config.yaml
n_layer: 8
d_model: 128
n_head: 4
n_kv_head: 2
head_dim: 32
d_mlp: 320
vocab_size: 4096
activation: "swiglu"
norm: "rmsnorm"
norm_place: "pre"
norm_eps: 1e-05
positions: "rope"
rope_base: 10000.0
rope_fraction: 1.0
qk_norm: false
attn_scale: 0.177
bias: "qkv"
tie_embeddings: true
parallel_block: false
init: "normal"
init_std_qkv: 0.0279
init_std_o: 0.0279
init_std_up: 0.0279
init_std_down: 0.0
optimizer: "soap_variant"
lr: 0.00765
lr_mult_qkv: 0.7
lr_mult_up: 0.835
beta1: 0.95
beta2: 0.99
lr_head: 0.0106
grad_clip: 0.5
warmup_steps: 200
schedule: "wsd"
decay_fraction: 0.756
decay_shape: "linear"
final_lr_fraction: 0.1
batch_tokens: 32768
seq_len: 384
doc_mask: true
train_tokens: 126600000
steps: 3864
dataset: "wikipedia_en"
Each number is 128 + 24 x the weight over its row's rms, rounded and kept within 0 to 255. Layers, rows and columns count from 0. Numbers have three digits each. The size before them is the row's rms in percent of the matrix's.

# gate: layer 2 MLP gate, 320x128, rms 0.148, rows 175-205, columns 64-127
# up: layer 2 MLP up, 320x128, rms 0.146, rows 175-205, columns 64-127
# down: layer 2 MLP down (transposed), 320x128, rms 0.169, rows 175-205, columns 64-127
gate175 098:114107136153158152117118135151162131157119156123120123140135123107129152120131110100140159140135121130091121177140164111135079137174098111135173122151085145166155155111131148170160113112127140
up175 095:133167142097103111129101111127108084135129114104118151132111137163144123115105108147101187119150082146157110085163117126116156134103127135079125146122145128108144107146105143121092157122133117
down175 096:107096124171106151132134102125138104141121142119112090137128097149107128137103118104106138162127154129138139137125098123153119145129129115113158083137122122089133108078159145150107129104148148
gate176 102:077118124104082141100169158114146130141120090168158102123142112139107123098127126140070114157154122130117158126157137178128103125144141112147137110105133098111108113117117071127140136110112163
up176 094:117104150112172165137105110110162154167180115168123127117142081112151129118106111121090135121128107144139117148105153120172104156143147095159131120120171119129157111109116107154146166110117148
down176 099:089074121127085134097133132101161136188134136124165146113139110100108148176101105098109138165145126113137099132137136080144124110147132143145122180120116148188123088092118100148105140120075103
gate177 093:105106106136165139146161123133085131143118096151142118112110156069115095149157143150138156126112134107144131147083131159124151118130130129092083143130132111108118082086139127128101163141116159
up177 095:147085118104124158166116122084131130101116118161137124140187142119165119141114108171151094163138159095113102130154142168124141131155089125122136136132156104120109135112145101102159136165115121
down177 098:108133099118080147099076158106101109146096124112105118186111144140129131099112142084095104171157150142133163158117093093087132116141138118124165109127108122138126180109133137102143129132096138
gate178 106:134170124091134126113131178061161136137147173154118086104134099177116141166127145123104148136125118088152113090190118157144112129135074131132164135130156165156152100079066129127156106131120129
up178 111:180141153081162148153127146127078166136144133117155184149100165148140092140094152142113113112116164127122149136117103126102132137152109150135140149117139123112108132124165114129132162148159078
down178 106:173078144098083164164167134133121112155114126132148127159129171139139116135110160130149114095151093156132180137116111089135135111091183135138121148107134133083113118149150133114093117116118131
gate179 096:136130143154149125104134156109147132117152146113123178151168084132159148128117145119140121128117174113142132124130164097125116148145133187114107121133124174132156098153138105123152124128132165
up179 104:189135073137122093140122153124165076112124110096122147100161125165120143153124161153119089113120152145143179119134097119114117100156129152125122081118138184123169130118126135104127115124134147
down179 099:164141149160172123096084119082150100111156111075147161143125111137145148137128098128137134147129134132115208144127130137132120148130137116117104098116148172126143112119142115167128151116123160
gate180 102:133167119141118100134142101097095135151117106148089121094121094132133167148140097124095144146103134129125165116155167127135168112177122098162142152111144109139163107130142106146144144103146125
up180 099:145112139130124149136136129156106152129123138141142131160127136173106104101140138118126122143154133125130075128134106161121133111113153121114106125135162157105183146128100130090157066146104126
down180 099:110104122166085146170126125076136145116108099129113103119124102150131172139131109124130092130115096158111061064137137144121115134139128148135110130081171154108152150103137186094147090129120140
gate181 113:151097136113131088077146140142137153127148117151101161132111089132118155111140140119144153130098130135142143145143140155127115114162131159164118133094132107147163095127108104109088117166124156
up181 114:103186122123132148125107108143131114130113160103150127131157113120101131130147086082090083146131105111093124114093164128145119095124118139127117107168099121173158171086114114101115128112121139
down181 106:153090114141132159136112120150130123115150124149143118166113122107107110136148126135105140071135139153128149149162081123142160157175154109174122122135085133120123114145110142132142121133099153
gate182 113:111111134097139123098137140140141120117105147083080123116173098114104135105130102099114153139111113130116085162165114117114111104147102093102091111132115135120092110150155118111136151142148117
up182 104:131113136092125148128087157116146150100079110088148157142158092127077139126124134122110090174109137156129115149124141143113136158098163136118110122147096156088120132113139139105110145177150142
down182 110:141134097128161128110107144100120121163120131128117124133168118116087132125109137070084129157126168177141146133143125137103142118159127114104108130107117130105105139132143111152119166117086097
gate183 110:138139178172091149128123106101086132118158110153124130115124133141145097148119113118179104127139156103105140163141138135112143131164131130158131114136116151099121149127103134144170156125145148
up183 105:124099179155121125156124117159136159139117159074161148130139105152094132187140110095117109147126090110119108145107122159130126100152118136134126143141119145062089124132149198140124146141160103
down183 104:134097118184074129100108159142139123106107140127146161132117138114137116165134132126140142121159087069128131154080150175093103102163136161118148143177155120184125090135148108105140154137108156
gate184 113:153118122124147132116142117143116116150134107103068089108151138123119144145099118149133172128089071136121150100148070182125120122152124093120159166120143160074149125130149169127088147146107114
up184 097:130084158132110121136160133144134112121141140149115106143099095099131114117102155098129121126101064090134129132107118159156170160165116159154112153071100175146103139132114100108089104166133157
down184 099:155113087087133102097115122106116100113132166082162152112148103113119136124091154167167135125147151098163179138134106123149159139123170153090142156124096113086140133136169102149115142179116139
gate185 106:107128143128124136173162172152135143111134109113137104109149120105165163142124146091117076130128121115149107145125092095113094155186103123086087117124099138136103131172129144180123169155095097
up185 097:093150116104094148143144169067149154123134104141161161124119089090100122137117145129176107175069091147090099091141143144133119148109136135069106130154112118154130143141073122179171103121122098
down185 106:103180134129156128115149173156121125142133145134145127138143116144086147153159135136145159145116157118127193120100115096131135137103170136074140110106078107126120152150093143151117096127129182
gate186 095:147132086139125097128130106084138107148124137089155131104134094197109157142133123143115114143123130159092153095132157084143157114121066148129121125168064159148088113191089110122144115122118108
up186 102:148124094141130107128098131107132095144156148185099107103105143113178146130075098111150173159114133051117142134134146125158122135107099120134113099152123148147132125150102132115154132144112088
down186 101:135113095160086128139160112127111076116141094180125107139168136112119129139105136109151148124130119135142129106169115153082146151095131114142153097121152126169105111063117132110164139152141114
gate187 112:120144102147132185151162147163120127131115083123123097100101105118135104143100140088174109114160144133078126136114148108123146083164120116141141195158102153154092146101091136095149121135122135
up187 105:120147103145116126135187141164115114154090104121120114127102113129118119144093186099091100170133146140129127116103121107106130099131105125095136157127131154134105115102059080067136126128132096
down187 104:132133099115112140079131119149142121138113117143119131109117077148155163106121110127113099123140128117139121145144123094146144091183118103120148136115124141128114148107134180153126145125146124
gate188 116:128133086154143138140103117142128161153104129118100117108144147133120153097094143091158118076116115125133089142138114114143124143142078116102128133173123133155138110105166115056107144139084144
up188 106:118110099132089073098145095157118132115159113133113139116117151135109149153073151132119153149108133151128141111131108132085119124123109120161154158096104089121122118109132150118142186165117143
down188 102:169134086075172153106135125142108095117126125117152146152141125127143085126090141144138142120139138126105144129130105096134116175151122159173168156177137087174098125122125161059136108139149154
gate189 078:123147106165097126109144109117133166090142089129129144121151109110094125163176082080098142158120141124108120121144101121143129105102152097095127077180118164106140134102120130175128146142148130
up189 092:101114151116098149152090118156149142122137112092060121149111115093111133143105125170112109117124114133118106114121132145144087103140119111122114079110125140139114111109169133132108150120127152
down189 080:106124146092112160099145109138098142115099166093176134138162106126121132143148138117150106105122107124133185128110112123128137146115123171145102163140087133136103082170183116106071173092100140
gate190 093:148141150136149127137177112118072128154130124074098149147090134110145152072135155172122142113140203132107130138147093134131136130165137159150128131101139134132109146089142100122162150101137120
up190 095:145112144141154158161118133098096106101130148109084100133134090145147140099099160094143160098152157099091108097182159147111151110152089104151142156092116117145104161155109115141153136097109127
down190 096:125132163109125175132149118132117152124140139141168143103168076114111133152078101101099097127167168095149171106104101093136137130129161145164146168160099098114116103129142165134095130109136152
gate191 094:114135118105149162108138116109121143119131119189128079138116080144100112119102100114115104118095162166138156142096131161131134112152109156127113111154106094129136115118180131142148180150110128
up191 098:104104142162121156113139143076120103114178163117129141125144129140172148108127138145130142136156100099162118142086139150108146143115121086167098127115121145157109139171097129132129121124123127
down191 100:124063103122136127132121143137104072133142143170103116179095142119164115133145125138143085130113121139106081159155117132147124128115102130125112136111129126195125125128171177113139139120130149
gate192 091:168130124128123112159099141116115123117108084155121122125151115142097132148140151139104093196137179119134172147108103116115126148148167113145172109101126104116111153081136107120135110161110155
up192 103:161138169095156128137061160111118151135140080153090143101151082120139151125134125153121122169111158097156112163158109134137106095154179131135147142141148085111096122104122123125137073144115147
down192 095:113124123123079105131123121116114116139144136080186149129131137144138148138125083079133155137171146112126125086119164105152115109099120101124115123123143131155130126187132106180128132174163122
gate193 117:111062114089124120116106136110147111125134117116172155151073135134110130082148139147137124154112092171084137145102130117142125088175107142114111154145110112152113122150093117143105153089108129
up193 106:173129106132087163131135129151118114117162132152081165156128119115156148104122134112144149112132114134106117173110135134123151115101122113071158136164123161169161115105107141152144161133119090
down193 106:107091174137156119094186118111167101109129137115138141106144114130113173086120189140140128124148085141128115118111118138134103155096126139088141094115140140153156115118104123166093126144130137
gate194 099:174155155158168128163151144127152106161138141143153134137119118117125116119144160147089151114140136092138127136120163068155104136150119083096115135134139130160133138119122115088131156121129147
up194 099:162082124144102139144122125096153144129135154088109127125137110145164127094117115119197127129117122116133201124099142140087129143166146127158131100112132124153150090154153114135115166130141123
down194 103:109113151169156128132140140111112141114132148126102115118104122110104108150152097183119131111134130136136108137158120130122142132122125171111122101152114137187114089172139111160156116104127133
gate195 108:124116148131159092138126116128128121119100091157124133075142145132094146096149090135134128139091128092131129136097130137129100095144141151196174081126126095119116099094124124122110129118140119
up195 094:131129129147150197121135113170131111117131157127107160174132128107129195147114096109108142103139092147121144148130155080133091089141139150122151125158092107150099163118083123112133128166163147
down195 099:142155110121124155148137139141111111157123145158130130175140134128173111152122126133151106102111097116132126128142088105103153086146141130102120169161152117140171149113155141095136130085088167
gate196 100:142118126091161114091131144147171162147140131159161119121118147144139124134114130126098164106164160097105135143134133121118118120136170094134116123155078125085155131117101143102109154139151115
up196 098:148125107121119137113139157163176149142165126149130127108146086160107129108131121125110130119156103075117144111119152088121166159115178103159099091161121124114115135145106126119135130145139105
down196 100:155142156101149114064113135094163198099138168117137133110139095120133156118139118135112106109114131149120150117147130127110130151142142166155119088113100148107118154115098117127115139125133094
gate197 092:144149155080151133121142071165084145129093109115153130117092091152124143120117151105110112119161133116120103149110155085160090124119129115158129157149167132121132113133152161144136149148145105
up197 099:106102121162140123139134174158157136141132162098110153142120148127173122121148093160136186085181122147142147096109123115123131146121134154093142145168084123101157142099141134130151104109093132
down197 101:136137159102103157154098076114126116141126128129121147101133147147128103132104170157122149116119148148159123135156103116134124111087139133133149154121131137110143104088141129097148144140105090
gate198 099:110132144104147141090094130126109141090130142142087134135106146114102168131148129102114125114156163150106122132151092158090126128138150113109124133146096114154156142100116129140109143128146128
up198 102:141136168116136136129115119100103117123145168096116142165116126152133115142146146089141124162104108103153181127125092111162097103118103085122090135121140133188135121140114139077149102135123138
down198 107:145127116099087094156090131134120152106135131157169194138154105159145121147103099150157099139132117102125107115145138142138163159154145083115128124094131096165132140158152127099114117114134116
gate199 101:109114121130139154130167131111116129174135184132120110114101120181138146105151127136128143139129153142116141108109137098123127084139137181145180111126119163164111112161136129171167125115146147
up199 100:177144084162127109094111151147107148126120146111097152133172152111193080120116124139130115119128110130132148118140110137124128095120130069121145152109154114126138141127142093130126198107120102
down199 101:123129158103127123148101154165125112139075123091168140161116123180124064115139186108155125136132140120138105164125096124165137136121171100090149131137156124131145117142076125098098155139109116
gate200 101:094100099136122117076121126110148135134163128097149105132158123154107090084137102136146127141112106131176115145133135154156134187145116164118185125138142112074147156109127162125109102161103103
up200 091:134120122147096160130075137142137108158122102095183113113069128104141137119092144108145166134138118144153120086107184130188122089140113143113121108166113171080130131164121147116145122116147094
down200 089:172105103090095117120131128141127108116088093127156140176135099118108126124070125151136145139111082120134127145090111129144121123174125129114140167100103118122121154148117165110121093114122117
gate201 083:122100103154134096128133103168113178104106128144135117140110153138150105135092125154143169135134176126108110104122096095137087126078144126089126152131117122135104135140112094157154111129132139
up201 085:144178179114101145112148140128184092134145138146126125119142121114141168131120141152117110122151127149141142107101124141114088137130129136149134141143168092102184079137144130107157134099120134
down201 085:136082116175127113162083114127160091129120111132088121168139164097126080118142176154115152143129180137128137166140093121134095105124128121091120133133142147115151121116125093159153095176110155
gate202 103:153131120098120097106118119127161109151125173075130164120164139173147149152132178118145174138135135174137122118134111147106131094124148126118114146121122132120137106170139116123108143158166131
up202 105:147108110085125103088126092109141101122115129127165132118107120106115158158129118133126100145121102117144153135114146184068087128168079167127162132162109111128130131115129122156135163038102132
down202 111:141103088084100149103104123138124122117114125177163115137109122120102133141138140104154124144138099135126127180118112149110101101078129125114151135099147146118160124142136142137140148145140131
gate203 107:091146147108142131097110139096177180151116131085162129125155117126093167158130129114100170123138178150128141115124163149109141160189125154153134118148094150160130165137111111104107169164158143
up203 108:133140151093121101185162147086144131124146067170143124117119135126127148069117142178095108102113081133139098150137172169150084110109145149139136138117118118084121122134106164124136096126099095
down203 110:120121156102083104158139128095132137137122132115112105068131117160167156101130144186118136124120136135100110112129121136125133089143111125125118055148133126132160111087132165122137084127111084
gate204 100:155127124113126136095119139101136096136152126114122147091116111125120118133147122138133165133136155110161163119155107158133154135138149136113156131182149135101139127101121101147122189123092105
up204 107:144142124124120122133147086142127116154116145120080130106108174137130115175103106131107089116119110140121065148132149099142109142115153147138180093102131143134124138149051104131174120119127132
down204 103:135137105064135099132142139148127139099108128124094108126153098124098139123116125128108170143137161146087092130123152139104113140130110132082166083103085144138140126092103133081153132152083117
gate205 096:121159131123141139157091133167135125157126104141103157138119125177137180083166139148152131118135144129116169118110139115125137103120163108124111178139111074111121142081101154144107104124100153
up205 101:138103122170165127108110136157131155136150151133148139128128116136143094117138121146117094130118147119096093129163111136105110122118136125135137094115128210114147061132137138134128109098095094
down205 098:142135162151130128179145126142118171132138152136120144100124145157138136154138134116102104124112169127079049162161141079143151096133150187139099127121112158109101129099131153091134098117131089